Weights of a small GPT-style language model, trained from scratch on English Wikipedia: 3 heads of 64 (1 for keys and values).
Each number is 128 + 32 x the weight over its row's rms, rounded and kept within 0 to 255. Layers, rows and columns count from 0. The size above them is the row's rms in percent of the matrix's.

# layer 4 attention output, 192x192, rms 0.0951, rows 0-13, columns 96-191
size [ 88 108 118  87  95 100 111 116 102  95 105  99 107 127]
[[138 113 153  74 113 122 159  80 140 108  91 127 127 118 144 150 152 136  76 156 122 139 191 114  99  92 119 142 135 143 171  84 160 135 148  85 136 112 108 148 124  69 145 138 133 142  96 117 165  91 177 148 158 117 172 115  74 128 159  83 148 130 132 133 106 100 132 152 104 164 140 115 146 142 144 175  92 198  83 101 177 108 109 104 109 148 101 160 118 146  88 167 137 120 138 138]
 [146 171  64 105 121 147 111 119 143  82 116 147 145 105 140 139 126 132 108  92 209 133  50 132 137 145 158  71 100 151 177 179 124 180  94  79 131 138 123 156 116 150 102 115 144 100 122  85 155 139  84 137 127 143 120 121 110 145 113 152 126 107 118 141 170 111  66 134  84 145 152 157 134 115  73 143 119 124 164 121 177 181  69  91 165 120 131  92 126 165 112 148 138 158 137 160]
 [ 59 146 172  90  83 144 122 147 147 184 162 109 124 151 108 119  68 136 155 131  98 115 183 144 172  96 171 181 150 104  75 129 140 108 125 147 158 126  70 126 167 110  79  75 134 212  93  99 135 146 104 138 106 125  65 112 117 172 158 131 137 106  93  86 134  85 142 132 102 101  78 182 111 121 125 110 137 124 119 143 141 107 130 126 119 129 166 105 140 156 141 130 139 140 107  83]
 [130 111 201 109 164 135 137 121  84 119  85 180  61  90 117 114 107 155 107  81 179 122 165 163 119 131 200 139 160 130 126 172  97 182 107 148 130 193 143 121 151 121 134 193  99 111 133 125 131 153  66 139 177 166 117  79 108  60 107 141 116 150 152 145 141  82 101  61 127 158 185 195 109  90  72 187 119 110 153 145  63 115 127 145 151  98 118 127 130 141 141 169 142 105 143 182]
 [173 138 113 135 136 127 127 133 133 132 156  99 143 168 134  86 180 185 122 103 112 150 144 156 127 139 146 116 137 171 136  82 149 114 159 145 103 139 140 103 138  86 126 137 156 120 153 157 131  84 182 119 140 109 104 153 156 154 150 103 122 128 181 138 105 212 161 128 136 123 120 118 151 159 148   7 121 108 113  88  96 156 171  82  70 181 114 157  83  78 143  87 125 108 119 105]
 [ 59 154 115 124 118 124 112  98 153 146 182  97  94 142 128  98 114 124 140 171 145 162 116 170 175 143 176 146 174  86 122  93  84 157 132 119 119 117  98  49 103 141 152 116 133  74 179 176 129 132 151 134 131 130 118 127 118 170 100 132 109 116 108 146  69 116 120 158 171 132 104  80 160 133 173 149 167  87 119 135  61 134 140 144 182 135  94 111 125  94 160 104 132 104 195 158]
 [126 134  89 120  97 112 114 120 168 141 153 153 143 122  36 123 154  71  85 169 139 166 101  66 129 106  54 110 100 107  71  97 142 105 165 142 136 141 108 121 128 152 184  81 177 101 128 176 116 119 134 156  89  72 129 144 139 187 127 142 138 135 143 130 111 136  84 189 102 175 121  78 159 162 104 116 123 148  69  86 188 130  93 116 166 155 103 111 125 105  77 109 121 117 145 103]
 [112 122 120 133  90  47 161 140  78 106 135 146 110  93  98 180 130  98 165 185 132 150 153 126 159 136 118 214 132 152 114 154 122 161 108 161 103 145 134 113  89 160  84 137 104 130 137 140 163  98  86 121 119 181 149 125 117 188  66  96 105 117  92 153 111 152  84 107 112  80 112  95  95 160 108 100  92 148 119 170 131 129 120 169 129 118 206 170 127 136 140 114 152 145 116 108]
 [153 101 134 116  96  94  95 138 143 206 131 159 120 160  97 139  86 122 119 161 103 176 141 119 162 112 154 154 183 132  71 117 169 116 137 131 132 118 163 144 136 108  94 121 112 130 139 151 142 148  98  90 145 104  99 103 111 129 122 109 125 123  90 132 113 153 142 150 118 131 114 119 153 175 119 138  87 144 107 146  18 103 128  97 119  94 161 177 133 110 144 150 135 152 119 109]
 [142 152 197 108 102 124 145 131 154 140  97 153 149 162 163 143 136  77  77  87 135 137 140 117 132 146 188 132 178  90 122 100  80 149 152 123 102 125 102  82 101 142 153  96 114 154 205 175 112 153 126 123 157 115 150 124  87 152  61 137 109 188 111 128  85 199 122 131 156  72  94  93 110 140 120 181 103 113  84  86 164 116 116 107 172 146 107 198 142 154 108 142 128  79 155 182]
 [128 110 139  99 121 101 145 204 111  90 137 184 116 122 122 151  98 112 147  94 127 107 114 124 156  83 149 118 111 149 182 209 139 162 119 115 121 141 171 107 142  62 162 123 164 124 112 162 124 128 146 160 162 131 129 136 124  53 147 142 142 187 200 133 121 161 147 110 129 129 191 216 149 122 128 124 144  81 105  70  80 167 110  93 133 142  88 155 121 116 134 132 113 119 135 180]
 [146 130 142 161 132 161 125 140 104 101  65 132  83 131 156 138 186 107 102  99 144 130 144 120  89 134 144  77 128 165 154 161  97 152 102 120  78 180 135 105 121 175 157 158 156  77 165 139 105  60 133 110 185 128 148 149 102 125 131  97 148 171 149 146 147 136 154 178  96 159  69  88 135 149  93  94 100 136 136 130 107  92 117  78 116 136 131 122 151 127 165 154 108 131 163 151]
 [103 194 131  72  86 110 136 128 160 113 129 114 121 100 126 151 173 125 146 131 124 137 133  89 120 122  75 176  89 120  77 176 129 139 132 163 177 147 131 147 119 125 105 119  92 126 186 122 125 166 121 153 130 125 131 142 100 117 114 152  97 158 148 167  92 144 132 125 111 101 129 150  92 114 156 163 118  69 120 143 141 164 190  92 183 142 121 112 120 115 136 150 114 115 113 199]
 [145 165 140 176 149  64  89 117  81 176 141 163  59 117 102 128 122 159 137 149 110 141 182 150 173 149 148 165 168 149  77 138 131  82 132 105 167 107 109 199  93 137 120  59 159 101 108 140 125 107  89 122 104 105  81 133 138 128 116 133 116  95 139 128 149 144 135 170  90 121 103 125 136 198 135 119 143 135 120 121 166 160 123 129 111  92 169 135 144 138 104 170 110 185  79  95]]